python train.py --attn_scale=0.177 --parallel_block=false --init_std_qkv=0.0195 --decay_fraction=1.0 --final_lr_fraction=0.05
Each number is 128 + 24 x the weight over its row's rms, rounded and kept within 0 to 255. Layers, rows and columns count from 0. The size above them is the row's rms in percent of the matrix's.

# layer 10 MLP gate, 512x256, rms 0.0876, rows 321-338, columns 0-127
size [104 107 102 103 107  68  94  99 101 100  88 101 101 101 104  95  99  91]
[[103 128 156 115 143 170 137 120 128 144  99 155 126 111 123 174 114 111 169 108 115 115 167  94  93 112 172 112 114 124 132 184 127 108 157 122 137 121  90 134 144 151 138 149  98 137 141 141  90 147 125 128 139 117 119  74 141 140 142 146 168  96  98 139 102 124 121 136 116 177 121 103  79 123 132 169  98 163 115 149 143 154 110 162 151 118 141 108 176 124 120 113 118 120 104 120 125 147 130 133 110 151 141 158 116 120 110 120 122 130 116 141  92 106 108 132 162 129 120 108 115 126 182  86 137  92 156 134]
 [127 105 144 142 126 129 108  97 163 104 121 127 153  95 164 155 167  96 127 136 129  82 119 108 168 143 142 151  97 106 144 137 167 157 135 133 101 131 113 142 139  88 102 107 175 163 128 159 110 118 126 125 141 137 123 140 114 128 158 136 100 117 101 138 151 144 114 146 138 141 139 109  77 104  91 116 146 142 155 157 144 140 143 124 103 157 135 142 137 118 121 116 147 138 156  97 111 124 119 114 113 124 112 154 132 109 145 140 153 141 143 137  81 151 110 158 134 118 103 116  94 138 127  99 180 139 180 118]
 [157 120  82 111 169 180 122  96 141 123 200 133  52 104 112  84 124 132 154 165 180 116 102 119 142 132 117 163 118 124  87 158  95  94 161  72 108 112 122 157  98 120 129  99 104 125  72 145 127 140 126 115 136 157 102 119 121 164 100 137 102 132 124  93 131 136 115 147 143  98 120 149 148 101 105 132 148 120 169 106 145 108 166 113 121 119 128  93 156 113 117 158 162 132 142  98 141 126 141 108 154 133  94 142 143 117 147 179 134 108 116 156 151 153 147 125 115 129 111 148 126 100 153 115 129 129 148 144]
 [128 125 178 122 116 125 154  87 162 130 103  98 136 149 114 123  98 137 159 158 103 140 110 154 171 132 114  81 188 120 127 103 149 138 107  99 154 150 131 121 139 129  83 134  69 117 141 166 110  81 111 173 134 199 128 111 154 155 168 139 166 109 134  97 126  97  77 140 121 118 137 124 146 124 118 163 129 100 129 136 173 146  76 131 106 113 121 112 107  87 102 152 139 143 127 134 100 142 113 120 107 122 123 121 182 114 121 153  95 142 137 159 116 160 171 142 165 146 139 118 118 145 110 137 112 104 170 129]
 [119 150 189 104 111 130 150  92 144 120 123 127 146 124 126 138  98 154 118 131 113 116 128  82 157 123 113 107 108 150 104 112 102 117 151 131  98 146 147 144 112 168 118 184 147 117 133 111  69 104 126 120 111 127 132 129 104 162 154 127 100 166  71 127 117 172 158 128 161 133 142 115 128 125 144 130 102  98 150 159 109 158 118 120 132  98 130 114 158 125 114 144 131 144  78  83 115 151 140 152 155 124 120  99 104 163 140 155 131 119 134  85 184 199 114 119 111 150  98  51 151 114 113 139 121 145 201 160]
 [110 164 147 119 129 135 139 138 142 132 125 111 124  85 138 123 132 110 111 109 100 132 179 125 105 135 153 124  93 133 153 111  91 134 130 105  98 104 128 157 125 147 134 144 123 117 172  98 108  88 179 114  87 113 146 128 135 156 102 138 122  88 129 109 121 124 146 100 119 176 151 147 118  83 115 128 153 162 167 142 160 164 134  90 141 109 160 155 156 133 114 129 157 126 168 138 114  91  91 135 152 129 117 115 169 127  93 126 117  87 157 132 117 125 128 129 138 158 129 123 115 110 120 121  97 130  94 146]
 [146 132  95 134  88 147 134 115 154 153  72 131 119 104 103 118 144 124 104  83 146 180 118 142 141 148  93 104 110 149 109 142  99 130 126 103 134 126 138 151 109 130 137 148 107 163 101 143 148  73 113 121 106 127 139 153 133 184 129 120 146 163 122 163 110 163  74 108 110  96 147 126 147 122 137 112  99 111 162 163 133 122 137  89  88 139 159 114 157 113  62 149 153 122 101 121 125 135 153 162 126 131  51  90 140  93 144 129 118 136 129 106 162 169 157 102 120 104 151 153 142 111 172  87 161 121 122  93]
 [139 127 129 109 167 133 133 118  89 111 128 130 146 107  65 115 167 144 118 133 156 128 114 141 101 116 124 119 102 128  50 123 133 105 111 145 146 135 130 166 112  79 141 161 148 164 144 184 107 185 123 157 110  89 124 157 180 122 105  76  78 134 114 167 124 122 131 110 105 158 110  71 141 133 178 144 128 144 161 161 132 120 119 133 110 121  83 158  97 156 131 118 102 151 131  88 147 144 128  76 118 143 123 144 164 117  93 149 139 158 105 152  84 142 131 144 182 119 116 109 122 131 147 128 144 124 138 122]
 [156  96 138 139 166 144 155 119 145 124 120 168  58 120 149 154 112 112  97 103 132 131 123 160 121 126 155  94 134  99 115 187 113 109 104 116 171 138 103 160 119 107 102 119 121 177 102 114 124 148 125 128 184 149 103 157 160 170 139 164 144 102 130 176 107 159 115 155 132 159  97  94 115 155 124 101 118 106 123  86 115 127 162 112 108 136  83 137 126 141 167 111 148 176 129 118 129 115 122  98 165 112 109 102 130 130 119 136 100 127 140 118  92 154 100 173 156 120  86 132 140 135 156 150 127 120 136 153]
 [122 105  87 109 131 148 116 132  96 109 120 111 122 147 117 156  84 100 148 140 160 117 126 127 154 101 148 135 128 108 119 113 115 141 190 122  96 108 117  90 108  92 126 102  97 114 116 130 109 100  73 136 122 123 170 135  93 134 137 147 172 109 127 136 151 132 153 177 127 115 152 128 122 166 121 152  86 119 180 127 121 113 159 162  82 111 143 108 106 130 112 145 107 123  91 132 144 176 168 107 155 143  85 138 119 130 120 120 107 166 129 151  86 135  89  98 153 104 135 138 170 112 150  97  98 122 114 152]
 [107 118 112 151 125 103 126 116 117 109  89 109 152 112 146 155  81 166 143 128 118 125 152 170 123 160 152 143 134 129 206  96 111 119  78 167 130 162 136 133 158  96 146 194 127 137 143  86 114 137 107 146 102  97 116 129 117 100 141 161 132 109 117  99 107 143 152 154 112 119 122 146 112  90 140 133 159 149  90 139 144  69 110 124 119 145 102 140 121 131 164 124 133 137 158 128 117 115 125 153 145 149  76 131 106 117  99 122 160  90 118 157  94 128  92 141 207 113 123  99 155 130 119 109 116 125 143 114]
 [123 119 110 103 102 106 123 116 125 117 134 107 142 154 131 113  74 126 167 135 143 132 137 145 154 110 133 126 128  78 110 135 161 117  92 168 135 131 123 146 144 168 126 148 153 142 107 109 104 112 123 114 135 112 153 158 113 123 137 110 145  82 128 149 119 129 135 114 125  92 132  94 141 125 133 144  98  92 144 109 169  95 100 114 116 104  97 128  92 121  85 111 121 119 113 124 145 120 170 138 165 104 110 106 130  87 172 134  93 127 101 158 126 111 121 105  96 133 130 102 115 120 132 131  93 115 136  87]
 [127 142 112 149 182  81 123 109 117 138  92 141 106 166 138 131 114  94 135 142 103 120 129 114 136 163 154 115 120 135 188 152 136  91 139 153 154 133 138 148 180 117 148 143 161 111 137 111  82 115 132 159  93 115 148 142 172 113 141 168 121 116 114 111 140 123 124 169 106 130 126 116 112 118 136 111 117  89 134 152 111 131 115 130  97 165  94 131 156  98 108 125 137 134 124 134 140 194 105 136 132 158 125  94  98 153 144 153 153 107 128  92 149 110 122 154  90 119 173 143  99 150 133 121  91 125 122 117]
 [142 140 148 100 138 104 140 107 135 111 145 114 122 154 113  78 118 146 121  96 148 130  93 152 113 102 128 102 109 133  75 111 123 157 158 119 100 167 129  72 134 110  72 130 142 118 126 102 129 121 155  90 116 176  98 114  84 168 155 105 100  96 131 184 191 154 115 140 172 115 133 105 110 104 142 119 104 118 128 133 137 161 116 153 128 129 171 131 118 127 158 124 137 143 123 111 119 132 146  98 146 126 131 150 145 151 112 131 179 191 166 136 139 116 134 131  96 111 136 156 162 156  87  90 110 114 120 120]
 [141 129 102 140 113 114 130 128 123 112 166 106  98 104 131 104 116 159 170 128  84 165 171 133 146 110 139 158 133 129 123 123 124  79 141  97 111 134  98 119  93 122 126 114 137 140 158 115  76 152 121 109 108 126 118  90  87 109 157 117 105 129 114 105 117 142 150 133 102 120 138 133 151 113 101 113 154 106  92  98 158 130  75 143 107 121 144 132  66 147 134  97 154  52 170 154 136 137 111  74 149 138 129 152 153 159 105 115 126 133 134 123 119  97 144 146 150 162 131 116 170 128 137 158 159  88 171 102]
 [126 111 130 125 114 132 126  98 172 154 145 118  93 113  88 115 121 145 106 113 131 104 128 150 111 154 147 105 129 136 111  98 102 108 102  85  88 114 193 130 160 142 140  91 119 140 152 129 114 165 116 183 123 130 101 120 167 140 135 103  96 109  56 117 105  91 133 186 151 179 106  89 101 132 126 172 149 125  99 159 136 110 131  95 166 137 137 142 134 101 139 114 149 104 125 119 120  93 120 151  90 130 118 111 110 147 151 130 134 107 146 119  76 119 155 147 148 127 125 123 123 161 119 152 145  98 123 112]
 [102 126 124 130  87 115 131 133 114 134 173 125 118 110  81 108 139 118 113 179  89 129 125 179 163 120 148 138 120 140 130 148 117 101  88  92 102 103 133 117 130 157 155 146 131  85 127  98  91 171  78 128 118 125 134 152 124 142 123 106 159 104  77 144 146 153 137 145  87 125 142 153 113 154 137 142 148 113 176 141 101 193 122 140  80  78 129 113 161 152 106 107 113 118 128  95 122 114 141 112 121 182 103 105 104 111 126 136 115 171 133 135 106 146 122  98 101 151 118 163 156  88 151 129 149 118 165  87]
 [ 71 114 142 117 139 160 144 179 110 150  93 136  94 129 126 135 128 149 159  83 132 105 162  95  80  94 120 145 107 164 115 169 111 130  95 156 113 126 111 142 129 140 110 137  81  93 144 109 126 135 119 134 150 150 193 160  99 120 143 129  96 138  74  89 140  90 132 134 113 115 160 159 148 116 158  87 119 123 142 143 130 124 142 128 111  94 131 155 110 132 115 118 141 167 164 100 109 136 100 101 155 102 111 122 131 109  97 147 130 141  98 145 111 170  87  87 141 129 130 128 117 119  99  88 141 105 133 142]]
# layer 10 MLP up, 512x256, rms 0.0915, rows 321-338, columns 0-127
size [104 107 101 102  98  80  92 101 104 101  99  98 103 102 104  94 101  92]
[[128 149 125 150 127 150 107 113 137  93 146 126 132 124 136 132 114 118 110 109 129 125 118 146 167 182  95 117  94  95 165 129 169  93  98 164  91 125  80 111 149 133 104 132 120 154 103 158 151 163 117 154 142 140 108 168 142 147 122 102 134 127 108  94 170  76 133  87 107 150  80 142 152 148 113 121 101 143  99 151 174 137 126 126 103 121 124 134 115 129 107 123 112 103 143 136 122 135 162  90 143 135  94 125 141 175 126 160 106 125 115  90 131 133 114 118 122 121 131 147 116  95 130 112 164 108  99 115]
 [ 92  84  92 158 131 147 116 124 114 160 103 130 139 160 128 139 101 127 140  79  98 172 128 128 122 112 128 142 123  92 111  85  96 102 130 110 127 172 127 122 142 119 123 143 153 163 129 156 128 131 112 107 109 124 124 134 108 141  87 164 140 121 126 132 123 107 123  88 144 140 123 115 100 121 117 151 169 163  87 121 125 116 132 103 137 132 156 134  87 131 134 143 121 120 160 132 177 127 104 151 139 127 167  92 160 145 115 104 132 117 110 110 102  87 179 112 126 138 100 165 163 132 115 157 106 157 107 151]
 [138  89 105  99 140 142 148 128 134 159 104 110 155 134 127 127 105 117 126 166 108 143 104 190 175  99 119 124 108 133 104 162 109 140 108 120 147 124 141 163 119 128 158  89 130 116 126 114 120 138 150 120 131 144 162 116 113 190 130 135 127  81 169 130 125 129 129 172 148 114 157 116 111 190 125 137  99 125 158 148 137 102 166 142 133  94 137 148 100 128 145  91 110  78 138 112 178 135 160 123 111 133 121 150 114 109 130 108 135 109 158 105 136 134 130 119 130 108 181 116  75 115 103 167 125 128 148 141]
 [133 124 121 120 149  74 128 124 138 159 122 139 188 142 126 161 157  87 128 139 104 151 148 132 129  85  96 108 153 137 170 114  99 158 152 150 163 110 135 120 129 176 195 122 127 131 147 103 128 156 119 158 104 108 147  77 122  77 162 147 128 110 141 180 119 114 136 116 164 124 112  93 153 102 132 135 142 111 134 160 144 174 113 146 135 120 137 111 131 145 141 141 123 139  98 137 126 125 123 122 160 121 190 137  68 103 136 134 138 148 147 140 124 132 114 148 112 112 143 136  95 114 167 152 177  89 113 114]
 [ 67 180 160 112 138 136 132 151 161 118 143 149 191 112 132 121 135  89 138  76 123 158 139 105 145 134 138 113 160 108  87 112 121 131 127 135 139 117 197 132 145 121 131 116 125 125 103 112 103 169  80 140 158 136 136 119 127 127 106 135  57 107 108 145 155 144 126 129  80 140 145 126 158 132 118  97 126  72 161 159 132 172  87 141 138 136 140 122 126 119 123 123 148 149 128  91 125 128 132 124 147 136 142 122 131 158 126 168  83 154 111 136 143 106  93 126 112 119 105 143 133 147 163 139 162 133 110 109]
 [117 122 118 173 100 144 134 127 156 168 101  82 137 132 178 155 101 132  96  61 150 124  91 181 119 104 132 197 105 100 191 163 124 106 150 113  74  98 163  77 147 132 134 110 139 128 154 127 102 111 138 108 160 130 184 121 109 126 139 132 126  93 131  76 151  87 131 108 160 122 143 181 106 117 110 122 112  93 139 149 121 121  99 140 106 123 105 132 100 167 113 152 110 122 104 140 133 125 163 108 167 105 137 116 113 141 123  88 112 128 146 142 152 128 129 118 104  84  97 140 143 167  97 150 136 158 127 161]
 [ 84 161 154 155 142 130 141 119 174 129 136 117 141 137  85 126 118 125 141 150 129  99 173 167 139 119 103 122 139 108 147 140 130 121 121 138 112 103 102 118 116  65 136 136 135 139 190 110  85 135 148 122 106 121 149 146 141  90 150 155 142 136 110 160 115 143 154 102 126 128 106 140 139 153 116 130 108 112 140 121  85 148 144 119 130 116 128 103 132 123 129 125 195 133 175  98 133  94 142 141  93  93 129 171 160 126 135 157  99 127 150 112 129 185 113 107 117 126 165 135  94 114 108 143 113 109 146 119]
 [143 114 134 153 149 122 150 114 124 147 125 126 158 104 119 138 121 152 131  79 178 101 140 156 135  93 172 173 100 128 106 133  89 104 163 114 111 139 121 105 120 158  93 110 127 121 136 171 128 164 134 153 177 120 136 106 141 130 164 121 128 101 103 132  89  83 110 150 123 118 150 115 106 127 130  92 141  90 102 144 145 124 133 106 126 187 108 164 113  96 119 145 126 156 146 124 114 147 136 147 139 128 139  97  68 100 128 128  98 114  99 166 143 158 150 127  84  83 119  90  85 146 139 125 128 137  84 134]
 [115 114 114  97 127 104 129 108 140  95 111 150 149 145 129 116 112 150 135 157 133  90 163 116 154  83 114 144 149  84 150 130 144 152 170 111 141 103 133 121 115 176 103 114 161  92 125 155 153 123 119 133  88 109 115 136 122 104 151 140 180 183 118 133 121 125 124 111  86 142 108 119 146  99 137 106 136  93 102 143 132 130 116 127 147  65 121  90 133 146 101 157 110 141 135 125 156 127 139 101 136 155 121 156 126 103 126 146 122 110 129 145 126 154 121 109 109 146 128 124 110 119 107 129 111 100 127 133]
 [116 104  88 174 137 114 124 126 107 141 149 126 134  94 156 171 185 125  88 109 112 121 156 111 159 117 173  99 115 114 116 123 106 108 104 154 146 134 123 117 106  78  99 122 136 116 119 136 109 145 124 144 136 134 114 135 137 127 145 117 149 169 168 127 135  95  96 132 103 126 121 157 159 135 143 145  94 120 116 141 134 137 133 132 142  70 109 172  91 132 104 135 136  93 143 108 136 115 106 110 121 100  85 154 158 161 117 169 146 133 108 108 131 119 106 123 126  90 132  69 161 103 135 112 135 147 130  94]
 [112 123 115 148 151 118 124  95 137 108 153 119 139  99 141 109 128 115 141 149 117 116 136 122 140 124 133 107 141 119 161 124  86 138 132 131 126 140 160 164 124 145 135 135 150 125 120 146 144  98 139 140 132 145 108 176 106 143 156 120 113 116 131 124 122 149 142 132 140 133  87 109 194 159 158 112 132 113 184 140 191 142 162  85 147 142  91 122 144 107 115 128  94 154 133 151 142 148 118 124  87 136 110 108 168  87 103 122 133 104 111 125 181 134 119 180 115 128 177 178 122 114 118 126 146 136 128 142]
 [126 136 155 151 122 143 120 104 157 155 118 126 100 165 132 117 121 140 132 118 126 157 148 122  91 145 156 109 135 138 116  88  94 149 130 135  89  96 174 101 134 133 120 125 109  90 157 162 135 121 112 118 104 110 120 121 117 122 108 120 112 138 133 158 175 180 121 123 132 177  84 116 152 119 140 116  96 158 164 133 126 157 156 119 155 118 113 136 160 125 178 137 127  87 183 101 115 121  95 125 138 121 141 114 165 105 158 107  94 134 117 119 125 133 112 120 143 170 136 148 138 126 114 131 165 115 139 182]
 [135 100 123 122 148 148 140 124 149 135 108 116  80 174 167 170  87 107 147 144 137 140 119  82 141 131 137  72 115 139 117 166 149 135 114 111 175  83 111 116 120 136 135 125  94 126  96 137 124 131 137 129 140 113 101 108  96 142 135 141 179  70 139 101 140 111 116 129 181 131 118 115 132  87 127 162  92 134 116 179 124 128 132 183 140 128  83  90 105 120 162  86 100 186 156 150  85 156 169 119 142 122 150 111 115 152 159 106 130 119 184 140 137 131 137 149 132 116 149 106 142 130 139 114 137 138 147 108]
 [144 140 126 112 134 132 139 137 145 123 159 129 148  85 114 140 142 131 117  99  79 107 149 146 132  87 126 179 119 152 119 168 154 159 123 135  88  86  94 141 160 124 147  96 177 149 106 121 139 148 149 129  98 105 182 149 104 121 168 102 134 151 115 103 117 125  62 142 116 114 109 109 119 138 111 119 134 127 111 113 136 172  76 103 179 147 130 105 128 128 125 152 130  98 139 127 100 138 125  99 159 165 141 185 128 133 123 140 137 100 106 124 182 118 135 115 173 146 116 122 116 111 154 140 129  87 104 136]
 [145 158 114 110 142 127 174 148 144 131 154 123 101 123 144 120 124  85 146 125 120 136 100 126 144 112 120 167 154 100 113 107 153 114 164 107 134 116 103 135 137 103 121 130 115 160 143 160 150  93 120 147 122 128 123  99 113 139 130 126  82 142 129 104 168 146 113 117 117 157 111 183 105 116  62 112 123 161 105 122 175 130 165 115  89 129 108 123 154 149 118 119 142 129 120 147 154 149 115 124 163 122 105 141 107 160 118 121 155 105  91 164  94 103 136 115 183 100 129 126 146 130 134  94 131  90 118 135]
 [ 82 145 144  69 139 103 115 123 142 178 108 128 113  92 170 178 128 167 137 154 120  70 134 121 152  89 109 140 136 101 114 125 122 111 139 135 121 119  76 168 122 101 122 130  80  99 145 148  75 149 107 118 131 120 109 106 132 171 104 167 127 161 174  99 145  96  80 142 116 113 188 158 119 164 134 132 122 138 127  87 147 143 141 148  65 145  97  97 112 125 118 156 125 129 142 161 125 128 144 100 127 128 117  87 141 136 146 135  82 143 136 164 114 131 123 116 139 138 124 132 148 143 107 105 167 152 144 124]
 [134 122 118  87 110 145 140 182 130 154 109 127 144 142  96 109 134  85 139 137 119 112 114 123 116 125 133 115 127  81  91 113 146 104 147 155 101 141 101 134 103 122 120 126 159 127 108 137 148 159 105 106  89 146 128  99 130 102 146 109  92 132 140 110  76 110 146 154 137 119 184 141  96 141 130  89 125 146 129 107 141 113 109 167 129 114 139 160 140 128 133  97  96 129 131 184 151 165 123 117  92 145 114 138 132 132 111  96 143 133  79 129 162 110  89 119 156 156 123 128 118 116 124 178 144 106 120 142]
 [ 92 139 149 113  98 141 145 175 151 149 111 136 116 115 108 121  98 107 140  79 142 127 124 124 117 115 112 135 117 152 133 125 123 119 177 132  81 126 127 114 116 123 169 139 140 146 126 101 103 151 103 153 126 127 193 148 140 120 152 110  72 130 101 118 101 109 135 161 134 127 137 142 100 149 153 174 136 131 128 115 155 143  60 117 129 117 106 118 110 134 143  92 137 146 180  98 110 113 104 131 146 125  69 128 139  92 154 125 105 129 111 167  96 143 135 113  93 127 107 138  97 120 157  97 147 124 182 132]]
# layer 10 MLP down (transposed), 512x256, rms 0.132, rows 321-338, columns 0-127
size [102 105 100  92 104 104 104 102 100  97 101 101 102  98 102  97  99  93]
[[147 160 178  95 114 189 123 146 143  91  99 112 143 149 131 115 125  68 117  91 118 163 102 127 123 117 133 110 155  92 170 113 109 147 100 144 157  95 143 116 145 113 140 128 117 112 154 147 126 103 163  98 128 106 115 134 155 104 169 151 128 122 131 104 104 111 178 116 117 122 134 106 148 106 122 127  88 159  86 154 107 140 158 131 125  83 144 106 164 110 141 137 164 138 143 160 150 113 121  99 122 133 126 127 166 138 192 128 100  97 124 110 158 141 103 139 153 143 141 125 171 133 137 140 110  92 129 115]
 [146  92 111 157 124  90 106  91 106 140 156 121 133 122 106 130 119 150 137 137 149 138 156  93 172 164 120 112 161  88 164  95 127  82 162 101 104 148 110 119 146  94 137 101 144 113 133 150 125 105 148 136 149 180 113 140 117 145 131 131 118 144 175 147 136 172 149 151 133 129 136 126 130 199 169 135 143  93 136 186 114 114 151 160 109 145  99 101 138  93 155 109 106 128 120 106 118 133 163 113 134 131 133 130 131 116 141 142 148 106 113 129 134 104 196 155 184 151 151 146 147 138  99 150 148 133 117 131]
 [132  96  96  98 185 136 119 133 151 118 173 118  85 167 111  65 110 104  69 139 100  94 133 124 109 182 149 141 153 150 129 148 128  80 119  99 133  77 178 131  97  87 154 149 111 105 119 144 148 115 133 104 129 127 117 148 105 156 109  93 143  90 126 109 124 163  88 136 148 100 104  99 155  89 103 161 120 137 124 114 128 108 131 133 126 110 153 125 120 115 104 103 174 118 124 125 163 136 151 142 129 141  75 114 127 118 131  90 147 100 140 114 113 101 155 103 139  96 101 118 117 108  93 124 115 122 129 148]
 [128 126 103 119 127 115 126 144 138 136 127 142 126 145 134 135 121 125 121 127 125 123 118  97 131  92  69 118 151 120 137  52 125 106 160 115 149 117 137 148 119 151 118 160 143 110 102 136  67 127 102 111 106  87 133  96 126 122 175 190 157 151 188  95 113 108 117 172 135 124 131 155 187 220 113 136 169 111 184 110 121 104 151 108 121 147 129 126 122 141 163 165 158 122 166 104 131 121 108 105 155 135 143 138 133 108 138 101  91 102  91 152 144 134 164 120 136 140 114 158 128 205 112 157 143 107 101 149]
 [166 137 119 123 115 111 138 128 147 107 103  99 164 149 133 108 124 155  81 104 133 112 136 120 132 129 117 121 121 148  86 127 128 118 168 130 128 116 150  99 116 123  99  94 111 162 113 108 172 133 104 156  75 121 103 133 139 167 141 114 102 156  85 107 116 129 156 119 145 141 137 144 172 112 144  85 125  82 161 147 106 161 131 156 127 112 163 156 125 126  45 159 132 122 101  92 113 125 112 116 129 144 101  98  89 136  83 134 146 159 133 101 149 132  97 127 120 143  72  95 121 119 105 121 108 146 139 182]
 [133  90 125 146 143 113 106 136 106  93 128 169 120 136 110 155 141 152 159 161 112 165 113  97 112 128 128 100 159 133  46 111 140 128 129 160 193 127  92 132 124 120 121 132 138 152 109 160 178 177 123 158 147 153  70 149 130 118 160 117 145 162 128 168 113 148  86 134 121  87 112  84 138 110 123 131 112 124 132 128 100 130 120 158 130 113 101 105 155  78 140  94 111 152 116 107 124 158 120 144  90 120 136 136 110 146 146 161 140 165  87 118 122 128 107 120 154 170 156 108 115 113 164  95 137 126 143  87]
 [151 156 138 106 144 119 110  84 126 121 139  97 105 152 146 164 118 145 186 125 136 120 109 142 128  96 157 143 128 113  99 108 177 164 125 144 129 166 127  89 161 111  96 110 137  89 177 128 150 155 151 152 143 114 107 107 142 101 143 153 112 106 139  80 102 114 145 105 116 172 130  76 102  80 106 137 162 103  92 131 119 112 115 180 125 132  91 141 112 153 168 141  76 171 141 124 139 134 108 125 125  97 129 152 134 119  87 149 137 157 156 133 102  76 122 118 141 157 105  85 127 164 108 156 115 151 119 137]
 [149 107  96 154 132 161 125 150 131 148 106 142 145 160 154 116 153 151 143  90 166 154 125 146 140 172 113 169 140 121 149 179 145 129 140  86 129  91 118 150 129 127 146 162 124 126 121 129 138 163  93 133 160 160 149 100 126 142 122 130 107 112  70 134 133 115 101 137 168 140 154 147 130  89 119 126 141 118 108 129 133 169  95  98 121 179  96 101 122 121 104 105 144 142 159 130 123 118 120 133 121 127 114 120  85 162 162 104  96 118 164 128 121 139 172 106  79 120  78 127 144 157 104  91 149 140 143 104]
 [120  91  82 182 120 134 147 149 170 113 129 139 112 130 116 126 155 129 152 105 147  98 130 100 168 100 193 134 117 124 155 145 129 145 126 168 110 116 131 154  72 113 124 159 124 173 165 194 126 117 150 125 110 165 118 102 155 100 156 109 101 132 106 163 130 163 134 110 103 130 112  87 145 114 165  99 135 117 127 142 114 126 130 153 121 139 114 176 149 120  91 130 158 146 159 130  94 111 115 158 115 118 140 138 113 124 154  88 147 111 114 120 134 143 143 110 156 124 126 138 112 145 149 103 135 133 119 131]
 [140 108 142 143 149 120 120 130 105  98 123 134 122 130 144 126 146 146 106  98 143 142 121 135 136 125 123 114 140 155  42 119  96 164 168 116 111 120 108 104 100  81 141  85 114 151 169 130 158  80 110 123 160 145 133 140 145 109 146 117 115 155 152 122 140 107  95 153 126 147 136 117 140 112 166 138 121 137 170 115  74 143 121 127 105 123 160 113 107 126  99 110 136  88 130 137 149 149 151 116 133 173  97 133 193 149 130  83 134 173 125 144 113 156  93 128 125 142 147 111 148  95 137  95 110 117 143  95]
 [125 155 100 119 125 165  88 104 142 174 115 138 166 111 107 150 125 105 125 126  87 128 136 125 121 132 126  95 171 113  96 103 111 109 130 100 128 132  83 131  98 114 115 140 178 152 132 129  89 110 108 110 148 113 123 100 137 105 117 106 136 105 121 102 129 151 156 137 164 142 113 155 150 186 174 144 112 136 172 108 131 142 129  87  79 106 157 100 162 161 100 121 129 141 113 131  82  80 156 133  82 111 155  91 178 114 175 117 125 161  93  93 135 145 133 131 115 161 167 161 158 106 125 118 123 153 164 116]
 [130 134 106 138 130 132 124  94 123 106 146 131 123 120 131 139 137 157 124 124 177 115 152 141 101 129 112 121 145 109 147 143 125 132 115  95 153 119 143 126 131  96 102 128 148 140 142 135 117 121 125 125  95 157 119 103  96 138  95 106 105 152 105 127 142 140 114 107 182 118 141 127 167  43 173  87  96 150  99 146  73 151  98 127 161 161 117 152 187 127 115 148 147 141  99  98 152 126 136 130 153 167  84 130  89 133 104 141 197 133 174 112  97 144 123 172 171 102 147 127 138 176 118  94 104 126 149 156]
 [101 163 126 119 123 139 110 108 134 108 104 138 141 135 153  97 132 131 156 118 129 141 115 112 162 162 113 128 137 155 121  94 179 115  98 115 144 136 112  78 132 115 136 130 132 153 142 129 118 160 148 139 128 110 130 123 132 133 107 154  97  99 177 152  99 114 138 100 166  91 124 138 119  73 133 153 133 131 103 151  86 148 137 130 133 127 112 122 108 129 109 135 174 142 140 134  94 128 109 128 111 110 132  98 152 133 108 141 145 118 112  99 172 136 193 155 133 119 167 122 125 121 123 135 114 143 117 133]
 [127 122 145 116 151 127 139 110 105 124 138  95 124 141 111 143 113 166 166 152 154 136 151 103 147 131  93 148 124 112 139 124 102  65 127 137 134 134 141 144 151 151 156 103 124 151 121 113 123  92  99 147 121 129 142  95 157 143  99 126  76 126  95 138 100 149 141 140 119  83 121 153 138 151 117 117 127 142  71 137 115 136  83 113 127 151 156 111 119 154 137 109 124 159 104 191  97 133 138 156 132 119 113  97 105 102 156  98 129 135 118 140 103 157 112 131 144 106 111 127 136  94 160 152 129 141 144 132]
 [122 135 154 108 170 152  99 179 114 123 155 128 144 110 116  91 116 115 138 120 118 132 134 159 139 131 132 120 108  99 124 116 127 125 157 121 132 109 131 130  84 156 128 153 161 120 142 134 111 176 123 139 116 108 131 141 121  90 124 196 106 118 113  76 110 144 112 114 111 129 117 153 134 222  84 186 147 145  96 122 116 118 134 119 103 134 116  97 120 124 100  83 140 123 148  96 171 123  89 122 156 119  89 139 115 112 158 126 164  92 134 107 101 142  76 119 102 143 112  81 187 139 145 146 152 129 127  94]
 [150  94 126 192 113 157 107 107  96 145 108 102 141 122 132 130  93  94 145 130 116 133 167 137 174 105 121 133 156 119 157 120  99  86 122 123 135 128  86 112 127 115 128 170 105 178 156  98 127 153 151 113 106 102 149  99  82 109 116 132 159 137 114 119 105 159 126 155 141  88  98 125 145 159 119 102  97 169 161  96 159 134 142 143  96 127 129 105 130 147 107 135 118 156 139 154 111 130 119 111 104 147 118 120 166 107 138 128 125 119 135 178 100 130 115 124 143 142 170 100 153 123 121 122 165 158 123 152]
 [135  99 102 111 128 118 133 107 120 150 116 160 131 172 120 108 159 107 155 123 153 172 139 123 102  97 146 130 147 148 132  64 140  73  96 166 136 141 113 137 118 147 140 142 164 152 100 101 124  80 138 105 122 113 185 134 111 111 136 120 100 131  92 120 133 126 130 110 143 115 124 128  93 179  94 113  88 141 112 107 118  92 140 159 150 153 151 156 103 140 130 134  84 112 117 147 129 165 129 113 113 121 101 131 133 124 135 113 160  90 117 127 125 121 111 155 195  98 156 133 132 153  97 143 132 177 111  98]
 [120  96 144  93 133 122 126  94 169 149 151 151  91 114 157 158 166 128 110 157 146 114 145 137  94 127 137 142 162  95 141 153 137 153 117 132 147 146 131  91 142 138 138 130 138 105 149  90 127 142 116 105 142 156 149 152  87 169 127 146 152  95 133 129 121  99 143  84 130 155  88 113  87 182 130 131 115 135 133 102 102  98 141 115 135  75  74 181 146  91 130 123 107 101 125 127 142  95 157 143  61 130 139 114 116 127 120  93 181 132 135  88 176 145 125 112 141 166 151  68 119 137 156 162 122 140  89 123]]